config.yaml
num_key_value_heads: 4
norm: "rmsnorm"
rope_theta: 10000.0
attn_scale: 0.125
init_std_qkv: 0.0462
beta2: 0.99
max_seq_len: 512
doc_mask: true
Each number is 500 + 25 x the weight over its row's rms, rounded and kept within 0 to 999. Layers, rows and columns count from 0. Numbers have three digits each. The size before them is the row's rms in percent of the matrix's.

# down: layer 2 MLP down (transposed), 704x256, rms 0.0719, rows 678-703, columns 128-255
# gate: layer 2 MLP gate, 704x256, rms 0.0859, rows 679-703, columns 128-255
# up: layer 2 MLP up, 704x256, rms 0.085, rows 679-703, columns 128-255
down678 093:537460507500470492483484506498517497489521538467511505469465509480489485472537525505511525502501491438484489517474480480440489500465516490473493492507496480493524539505440506527482488505477492501511532507467503462499474480476528514494477517535491503494467461532497494526492479475517552465495539521454470480435485512449507512431480495498500540494468515502505443550529492489513499509460
gate679 098:477544502456515528506537517501488490503508475490484490506507516456497495477463496466483532529542485484534469514502529499504489496515457504470467526505489483513496459468485483471480485522445538498506430525495493494446499519451538475502490497469527510511499512530501492479549428481515512513532516511487515515513540506541569547493522551518513501521549480490486448532499477536524478512474
up679 106:499524509478498524490493545499538476480517533513547525518476455495512526517508463494478445500538518469494447513506480528483464491477506512500536550498479517523531459486511558550485466527515528534516443512488508485495464507531525461500491479489533484455518545472481501534544497495459473517494496518479492511548477501507472482465511495501492519513518512507468504520510518462524493552481
down679 097:497474503509488534483470505530537456509509505444509508512481457478494546510500480504451470515493500475484470509488501453509504448547512503490506481490504484520470479481511513503480487495501507488467513485522490506482506559518498482480492498500530492479504518527507516495532423494497499478471462453504514521519509498489496472530508516528467524552500504518428514514494468484502538533488
gate680 105:507517466494470497490511516503547486467489518537445542503481507523478487495482513509493494477507496470539488492531493529512464512487511501499485526536517526482523452508515540480479519523482482445510497515511522510508517472544463496509490501498519518484524484511520463469526512472520486524569546497498488482511478482469527467513516491445533536487486495509510494506486537522468499495443
up680 101:449518500493476488516566520467543503510498561489458520491515446480511495468495463503473479485491458504480553488486503471545516466503518468528492496482486482465516496505486487526527497464469519536472511519477486483499511528519523508504516526511485515496529504516543481503469525539476485512477469497490495495549515464494508538467527519469519489470477475477486494523495527546511511481467
down680 111:479540504487516465518539487525441513506492489493503453509518525570477522495494489514550516512487504508475515498489490500511537496463542478487484497463516490544492484476460483512502495489576515522472527523447475484446536521519511525503509481471500498507508470521486522548539455533478478513470495503499473485488481478457517518547528496527552493496493478452513509450502534464529491501558
gate681 106:510474490504482514520461522528546499524483498509490504514485472486521518492556516449550486524520496500541505484555480524492508497478508464485485525487481487544498494496501494460517489536476481505488491490507509495493528480446522482544491529481476453550558513516475515498514485478478485465508525483519505505516498520506497478461508529517498529471491486495517547446532516506460482465531
up681 101:535478476504496486477462535520520506530478515500477515499460511489501474502481511464510479504516499513505521463528507508517527480464533523494555484517515516469526497526481533460490505485488439533467507524450511538471479495440524499488499542538507468544505487565498457507474523469463456500511538525485464502524503543488503495523499501477509523513459477483537527533509521493491485477494
down681 107:488542522496522500469499503459477521436506537485543508500519504490520473505448505514483483542487494511488459481476510506496507488482495514513527514487544504456456474502463489496480519505495518491523493456455452466529535502504514516477470500489489544465474547469447524489482465535527531465476485507506535437523493519498513458510485472485507475518546517498522515515509525469539526537503
gate682 104:540552524506479493511524512510502520516505514516478496480433485523493522469492522515532505503439514462484492453491532535526442540490499521498538482516511514511496463488513519517487504503503501432529505493538490524491504514565538517496496495514508477489459491522448490514523531515512509519465536483504513452523519508544455576515479483489537454476510501507526490468496485522484508523487
up682 104:487491498488499514479455495471497466473514480528502506526495456483478513484500523521451482500500490484530475484483478495488525505473523511479491499527472537506503521498486532503515493519506471528474521519503553517549510495468466521544486483521471510458491552505475534547506493532476532482510482508520497495499490515555553528505461468502493506532507514531469476511491524441523499506511
down682 106:501474479511494508460513496499489493519491485458479490523503511553486488500481488506535456494500508504530522473460521469509513506497488500487471462487525504498527556473502490522488488455525523521505524521461498514524482516485475450487502512468501539456493463520544486480495540473523480500516487531503498515537471481464475498477509523452485549461487476485506471478514430516508431523499
gate683 092:477487499496534557471507526502499472515536478508499459448518521499510505489481513483474524498489481488494500527505486489455546483512504523512533512463513489512523522450478560578498496468474524520516517416535538522467497491502511475523479484511515452487511563500483556507475521507503521517509529500488512470484482492494480485517461483485537525500533495525474543539500490520474455534507
up683 093:522511494463490494516527513490519525475473550488501442496466472524527536450505482486477507523539503470514534509479500491464532499507479511501481472555537459495518508524481526509479502515551496448520524475507496481495532490477546481515478529520521462519541492503519456503501531510539495495523504499452465480492507508475485564491483505532519553505529491488466544527484489558531498504482
down683 098:494459494493520476536508470490499475520531515506489465495465508502499526546520496476517480488511505535515503528510501544498492498476498497497477538478515482459506469473496502560490507503513471505513494479528462564526524477494492525493557531490547463514494482500447487465535520484528470483508502500464498468489519482485486543489473519477528545503502510466479511517561493493504530536472
gate684 105:558478492508501494492492510542545510457529548474510460497493513476520537521505484500521516472496498521529493547516485466471481497501462522508494490471479516513548540509505456513460497455506502453545506501533485479511498508479466518568484499487447510510486519479507554478505463503472517455490469512475498517492517492543479499468550499507496484497507492485527511497479491521438497509489
up684 102:524505508517518499479516492464486537512491513495545483511447542493501532520473496535451505510475521517496507510496472491504512496524532500506472578506495530559532506519455504489501468502467468553511503496449500465467474463506554520532497495472505526497490495468546547498454477509462500516477469517491514505463540485505486532530503477481499473544510512468486526504477514507495504501504
down684 105:493507493520486485474479527485506501512465488556484486507510497494517440469503491483506511531513497495498517489533509524491469468495486498480532475502502481490555464499513454506492466480475472533476496500478490479510513484528546467523518487467568467464484459524460539487511551529479496496485536482495506519458477524520570503501476480500478512504528511513510518503520518484504510492522
gate685 101:524493497514449471487527522519499543494514505494475500471498472497471510542521456504487495508494491506500496522495535507471496524472504470509521471490565464460447498472509516464518510454505531485505479483506510462521436503488478513505504468451542476511497533512506479487521474530487505488493481526550512505485534558491489447533494497489529531495564464523545531482481522491525483420526
up685 105:502522492532510477495521450503527500503473501492543537523531504508484515466462513545478490495520489547514482554492483485442524478552497555500456457516469517514517511498473517507498472516536520473521521512473531480501543505494557506500478575513491493558458498492496465483468511472487497444499486434463504514509477501512521502502466479460489500457434534507514488481512471535463487491477
down685 109:508504503513466472508526499524541467515507520461540523465512511507527540510455500523475500519551494528489478509492555483443516501520425519487484515493512487508501510479476486488495521499516531506473505499502524494524480502491529516491460526499509518529474525506492482483512484515485474473517502474497470491518487410496484500518486489550477492465502459521505475494454454531467505469510
gate686 100:507559524509515501418531549461537501492508511536523491478499500523496490482537521504528489539482518522475523470471477500509501518485482508522499468480502487502474479473457547552514524515526435482533507506479550471529491476474526528491485503489481450506517479491516457499555484524464507495504488520506486476484532533564489552474488495514510482508461491484482541545494457528504498508482
up686 100:509538486501501491497516497467517463528478547491499507488521502494538503475537504522466505524499519529482503492522448493520495497466523496474480502460508499500488482463455525539493485499517473437512489488493520507543450493504528469511479467516514488533543471482487490492540515510445525496474494548533474492504516533541504516488514535521486512515520490494519507498544477533509509512463
down686 093:509552492542505496480466501466493513517496501485526502489487527478507494496518480470489532497500503502463552520508467502467487478475452518529472529488513473454500534483483490539492500486514505491501501494455516514520479505516516525474487484488543449483447490466495504529548525451495532475492457511522471512529494554527535541472497484548518514522507458522494518526525506523480522543516
gate687 097:517535499502503522478525466511549479494471474523506498498452500517466521500501478500433513451462495517498499472522500505485510505513510493538526492498491510483469541455493482501531491483510512504532446479445501480515489477511487462558497535496455503503524523510474507511545535502458482495540520488464489461483529514507466519511535501488528524487538461515524529563482521500497546483559
up687 095:536496518534479514497446505507498472482536494516488497495510453461491490479536518508475491443488497497444520506445518501483482442481512516510492527479530522460463540490566448520452535464480519538493445479512511455479467494487496467492463538528479494483506533503479533503503530494471484482526517485481511519489509509468521507535508473490497510491506479536502471502504488533499522465522
down687 094:521488527496504524490468504494467525565535502484529481464487534516502523515525470472500507537507485520473485455502523543483444498530462496475496499479545471475510499516477496517432481490504461543550514479515540507491507455490498472547496528501471508454504507538475521543525496516487521477472513518505471522466516468527514523513529494568487485492438532516490491528494518491501526521543
gate688 101:525457537484490474501487500486574493484481466562480501516483475526462519541534507527482539497497483499533514519502508499477477468510484504520512468477482504492493507491505446490476480528512485477499507466552496478525487496494477495523506515518505490512515494515513542479527504518505504496473518522510477512490523465484474503446547491497468508521501496513483471518515473525527476446566
up688 102:545463488501510549492495481490514516497506467471516546561544495536489466485479526472518513490479485540521520514484491492477509485478497507494494494494485534553507450484483477537480475479486496506524479495546504507508468504483503524502450485492546494459530509503511501483524482517452545497490515500513543490467496516444503502477448547512545510532472553506488523469522492528511499518512
down688 108:506487509506484478496484480505538536478499427538488549488560486521517531515486500511497530493479459514507519531504506509505460512510491466476521517501480492536490480519475473523502466493532492486495545482519491505509457495491456505498472521504482512515501526479484554478514524524501482477519468527517528503529496438506463470488506539502496527500512545548479502464514475524544446470554
gate689 102:496498516533480478537534481471499483508484516436513521510504501517489511515466510512530489557543472537433515497539509506480463520524473507544509512528484509520468466552497481526533507520488503520501569541515500516503463477548439478512490494511500496522491461538497492486488499506507501470504480475504520506489459469488513487537480441534490488545479479461516502467504492527519465491469
up689 109:525483461500527488506504505561541531498485513502505503494483493500496464513479462481495509467499511492490521467519485473473511498506499525492533506536504492490462506521515485531500519500481496522521527473473507498513493445519491469495456501551477507485523467491480464519455497508502460517481478479525454529427483459483526513479508494534515511543507482503460486465481506456502471478425
down689 099:464498509464524500442540520563527480521496492499485509510513515513502453500498484510508550502512480496499522507456502533505549457529524506492521532474525518493497522511516489486465492502517500484543470502502511525549525520470544492437528515492505481494556518455493512545506546471516485517486511489542468519462495513523483538507554459472491496499508558508474497525502450532506462512537
gate690 103:526518472450491516504482470492518502501525459501492555476519515508498506484504495512497505490470476496511483474482518491497454486487493508490520478532457493458452494501502498524497535500525477493538518523416540439546494498495471525491495479502517486504488492537490531480508472511519473513495484469527544471481519478511512490492473496500480454502537479456482480489492442546515441450492
up690 104:475499522566485567504504486491486489473454483501526492526469501499540535505531486500525479498472464492491443507492513508466518472522506581460461459515514490461498492503504515453527532505525520474489444513494482532506480515460482490492497470487476459491437470498506507521509470480510475512473503500527473527550498497505526489534520506529527478474535471495477481544534513491511509495538
down690 102:552491476475536490480494537533539462487498482497489490467451523511535502488458500484461493511459514534511526510504510468511495476451534494542494477484451500508482474492508506514490482481540525457496542499481525503516549493552470553483487496505530534562529458556499471462488514519496528480496514477500525462470487498481508464524455504442498539505497498572508486485527481511503485502482
gate691 104:493503509490522468462528484513487491514487496541476510504480521456529529496468503482490576443511531452546503460455510496456423486522478480524501492495511491511509500489509491458471478487475508498515500484479537489531483545479485500475537518498484530547494498503467488493489455521497519530483504510502513464530457537509478467503538502466488503447455495476484520492515485477465555530488
up691 110:508544528525496542536552540533492523443478476478534498517496504520553495482467491480519503515486512531439479512479501501497510498479486503470496504496501520478425513509562476455502470516510503480485474515462476532496509504472484418484521508481485519524475528507504473486521529519526472506548473544523510511452502504455515476471485516512547499496489479509511487493486504487526535501500
down691 099:534477489524452495506469488501524486406503512465514563445485499529463465495474508514509490478498511543486526436538468544498518514518527487464488494530518502516507473564486489512457534539511494514512471496501470521513511490515490563512534503512520510495508458471488503524503522499494474528472507524528468514489486476490502506526517465525466460525506497517551468507497507470502467459508
gate692 100:485513493544519488486528496539512512505534460511520491523468482499496482484501560489496537476503513516495538561494512547468518506529517521521465482493447503484535449507545528517496536508498517486456471456493514495446474529501521517489492545491445473523507513517498463520507500512484508445512448469513491471511470482514518481495479530503500510446515480533522475517492472525499541512538
up692 097:513506526538478496515514512497539496530474523524515466462472501494507498500510488511493461558444479465505483504467492464547502538475536504506530537522511486499472495516486491480510518493475502527516470510519524503516529465443476481515497493501543495483520505480519516444515481504502531519500492520510493546489498519460495519498511484475500479567507525493483499495473501436503477481499
down692 102:487534503533492494516468546558535474504456516499498510449486496478483496522513498514505526513525472470503486521483474504482461518481462483491501525523514498556530533510475490545509511501466495492525516511469514506526497463521500492507510457464492511504514467508480515499488479499521471524520490487464516506499519543480518472519507506559430498527519491521476503476490500515493470444496
gate693 100:537537495520467481482505501496515472505481520516496545555491515478492462495484470494491507523551472468494527459580526480478511514498502500486460469462518517534528487514495480476505523515514512491558505494488519502497511483482501489523495500474464508518481497505512510446471519525517519473514493505483452503476481510513504508510504514501533540503493500491514507488491526538525432495497
up693 109:488506517519475485525515504545492497522474512481491490472512502524473491470520521498493462499490497515517509482503533534511503509462490470482459479521475535519474508484544526515482543509520491515510514506528560473518477519516508522484508489500533477462474504515452520485490499517497536499525473506557505465498483544487485468503495510486476502496502486519532440501501494474501489524476
down693 109:482518470477446506526511507456539468529477500476471483470495470487539499499543541490471520539542554512463464463507540570468434508476501459507476482466491489494503475487469487518478523539516479488493530462535522507505488492503477532526480482514486535490457515500465552487497503501526459463495502504522488482538502499528515488521518532520509527495438460492532481449492489502485504474476
gate694 106:478485521503500553494466486495462501476571504504499502495537517451489512525479519490501495491482513562532518499523520483487468501507507532441494524506499491486453501497510459492496509476479533476515490515471503470480442500488494521514500468482498501504488550477483531507515502539478510457484517449490505496545509476504519543508518543544472472507519531499513498526531480477496500457504
up694 103:485485478489519543509455519485526478520537505490516490503518507497521530501510522467470533498477511516550551477500510531508501493472542522495461503483491519475475519478516478496493520486491497483534437479489517462505465507476470512513462472484517492498526478516474570516498480534508510473502473511529482505529537501505484532482508492507498482524482539492520505518522546509513433445497
down694 096:534516507493513530524481522502478489510529526501549473515493507490460441511512461494478543519491510518512469469520507503505514515483513510478478523519491519510512491523510495503437495513533420543549500476533475505562530475514525468494511511487574467490521468498428502496501505530475479528506484520481507479485486532485494527483478469482507502515473532466546462499492508498489504474491
gate695 097:483465527533515496480480520519508503495480488508489490478502492487494464494536489491522491549485522483511482496516525452463489488500523544504556482505520525508498512518517494549503507479495489491470479530498514455503478471503494522453518491500481515523498480464481558503458518490492482501550535481524515506500449511505494553526513514501489513464496500492566459472494497507487498503519
up695 094:506489487474471503511489475459511511417490447455470464506546483547476485491476470529525517499487499494488483515505487533451513496475500490440533500512521578518515484476475469511521520499533517518490503494498514551469467509506480504509483430514498505490496519457503534464487488528533526515488519484503497525459472533478481528534480508471501549507529450493495488517494453464533487527510
down695 095:500486555508457512491529491523538499532480511538471540514468493495510472498502504495498499491496463485519537479512507469464501479492526535472515472522496517498489467498493487536519521490469494484510514527520481537468504502486485456485496520501496456510463481458526487516480531500513505524544539485496517532454505513504478499477538495468486539480536488496485517501447497463501495492485
gate696 102:528492557494524524491516517535527536510508485501494503519531497529498520474504476540520451486504510528488501498493544541542463498487493450514488480495533513507535500466497507462531504520499509466529471466524519465474445456501519499519497516489511536488473447489509452508553483528538468500492507516517471497546558567482463497501501504497549509508478470545516523499479547503494539503459
up696 098:477489493496493522534481487493511443475536534513493487507489486493498532535488524526512548468503486449498525455509496481493484476508544501493511464466527488540483510479511474519473535441476509478499520494477510501516514541484507517500491445513471484501507519515496529459487468453495552492511505510504511487480482540472522493461473478505498432491524497475505457525543484509470548489515
down696 100:468508489506473478501493482461477441499536522532466529516497474510520459517531479500508487521485477468471481494518531497492518488509489527519493473448499504519508481504500552501493531432505495471493535492506497497517479514505477504489490489484515467494505547509488492446440487467453527464499541496487535478549491503499532486510444501529506502472494441478490505484517509521479525488560
gate697 103:523481506497470512507479525507497499528543505487471544493515490489444453493518495478459454522503466491473504538487479517473461454517508515539544506535473495477483501528502519481480507489486480512465461474491468518507506464471469496522507470501487508511531477507499496502450530533492523515513489477494521476477505497485519497471451503513487476467526501452515543455517497532495481538493
up697 104:482499481494473488540472508529488508484503470460510516500536502448460470486539473538462480501522479498447503480482488493498467491543490482546503529496509533496478519529486513535444477498475488504492418508516486526521487472510481519507509487494485511536500501507483505509461542555431499517537479489544485495454502494481470502490459487484518521464530470428486549492506496545510500545499
down697 102:474477499471471498444551477496455473478476520437492523511499544461472448492517464493495473517509523498479452480489491532492460504552544509481501476530495516533502528485476498489476533498533535506499484496463525478508517501479520484515495541494500504471500473502552518521454505512507519467531528519534481503522477497499494529456500496485502517513511489462498516530452487459523495498518
gate698 106:503521490501483497525518456478503489481534499482503474482497507477477540495497523515494550441498501449493533496435479485442511552473517524498513505440498490526494484453529494537468507473511492443483524508496475506535521472458517509552493490474497488486474465497476521513446514483463524526509428466536511494432520471475530492473499464497470513477466495478449498516510478515533477516513
up698 100:480500516473463445488510513511448556466481510517482539499498495513517502508492494521500479479470466518495465480473533490474515496536536542462532503553493463503510484494503517513493496535513518528526500479542536531509488525533454514480481489510480480535483522492549464537558539492450450554439451532529518505493507501487501525559496505516503479496516507518472502489532518532519491507519
down698 102:525486460573520511500482515517524432498528506482545518543521457461474498481465473486488509516529441514472477509487474539534478535502490509440467462510532483491498506520507511466537482472490478508529459515454516445470495460497539503513493512484528513511488533485525505463487462521493476466511523497464475530502519509515529512510532512501495522469516506569538522537467510451509522498486
gate699 099:510510498512523525498534497510517506453464474509476486526499466494471474506537464522523525466483438446500487489490479513505484524494520505478549455451519520483486505481486487507504529490485460464520489495518533549507501454461523496489498480508474518494538501491513514525451549478485495516535477514492529530495493477540473538480464523478504517508510479496505521488498520524506506526512
up699 102:532505451535484495522475520466459504490465530527475497494527519493499463514520504498478496498556506492477518502492502548506478489518534534500447483517476549520520526523500471495520491457502502534543508469468464530489502471525502511485517560459520528534545505528491480481526526499495505495470546479468459488506530532483533459529487503520497503512517501513507479487499511514509476473494
down699 095:515502506546508494513501503543499470460526532517463517496463530533541490477485511479507526474526471499513490491531495505482488486517485498502481485491498502498493458512467540507508496502469523512519525488427497508472483466452531497487475521523518461475493503485469467488519501513511457475491460559478450486529489527505515498498529514543492500513505480508539522447504494516528435469456
gate700 098:518500477513499502472513494466499552506449527524529488487524557478536505512478482513500528434513528515476507501506512486510502515492489464474466513465525522516486479508533528490498447474474534490462506493505527467496510469535499461517493499489509538525489513478518484495483502524517474506494502504491460487480490428482504493526495526489484458506479474550512497533496543481461526467540
up700 095:482497553496508470513505513492500500468505470519468517513496447496483511520511509504493477492518511533526499495481449473516542468474475503504496492501492500511495505506517492510508547500524509512494479498480496530505472520518517484474496501462514501551507461497521552492479498518479537482504543483533526502511531500517468467483500495507477523518535545505523483429522494524549525533485
down700 093:534475489484530556499524490506495483482474553517509515490523474507509551505514500507492509497481550500511455495553487520543464535505504479508487484492497505499522491492517484489470488496463522437490531508483536522520467500525510485524488518449489532496503481504531461478494459504511439492466519537504496505493541434471570486517538487477510517508456466495531481494469466486498469528503
gate701 093:473535455512490514521546463487533483506516486514489479481481467513458444510509515472493532497464487468501517482443484479489495482548470485497507523520488472510409529480508490468494496481527495538510515524535499503504513548478531468486461449455532480540486547499500461477507502526492487478497482478493535497506514539500505490464551532507494529521532529482547501500589456482526508499488
up701 093:500506449446486520505537468487520487477509515496521502464456471486473437508512488495501544471488492490535560488474486467487464486497456500456533539483504499493436483489489502509502487536503506495527520505529481499516488537499540491493458477500536446478558486480529490506499539519497513484545510502514494503484492508492494476478548509503499549509492508473526533482510465454523516535484
down701 091:507508471510494509483510496462506527509484538530553461501473471521494459557466502452512541523495492501492508473479507555474462458514501474476494530470508526491499461479521488492464494474515483508549525540511532520510523506505532484502462499515558455480481487466491501498513513505510503488519443493504523492478492522524500534420512501502529522555522525505489534492537487502499538509504
gate702 099:475459501446469495499507477471521508503522498480493538467481496504486484492498506487541537535515517475573526539503494532527488521533510480525471474539510509495521557494461507511497490555505530503532465515494472481517472510489505534488510538489511496521495485507482512477509496502522508533505524498530509531475490533504487470527472524489524519496478483487493518464487492450537531523500
up702 102:490495471478538469511488541508469494534478506524514507480518531519545498519510514479561524498498492516541487520508511490477498472486512505513572494488484491494509474533480430510514509555540489494512510509510486488468502503538521457510521529499457500457470490528496502527520473515485542473486453489478491522522505437481506476477491428512509497507526510473522535494509481541490500505495
down702 105:478515441478556504529491511516508481507495476554515487475484526532534506520496478443537471529505476500554487482497496554485500490499512479481552499512513503472502492494495461527461522512519480489525471523527514493504503509530490475492534537500449464493558476516513500511491469495519526509465437467494477461518492446473504532491493470483516508507558528474468523464479515528488462474482
gate703 100:457535519467527522431503548477481514511516509507502472502553485451519519471469484522487567494493508504494461506496518491542452522509479508490513503526511534522486509469525537510490442484475518466514498503479495475518502488496470530454489509498484525488498489520481539478497501533513499489493536497528491493540541518503460537534527506544505470471506460488477478485501526513513494495495
up703 098:527470470511498515487555465492464489485519501500491466494484539504482503484525507460494485505459506437514511517514520514489548518527533539483494499467514455486547496510481473503532492506523483479494497496545480482522510555492504546522484483508529450521494493530565511512503464511512486489496472458470526492495541483489510508511491416455497551508481525530487462495522477477520520534506
down703 096:533483466485487509505507472514478466492519481503491538459559512493487514498496474507485498531477516515471488476541507495539503491507508470484530489480494523489548521478494464495509546493542437528484488495549470512481481513495509530519516477473472501480487502516502531495489486514489493473503509464506519455469449500494520531529502475487539561478497504487516489462484448500534480510478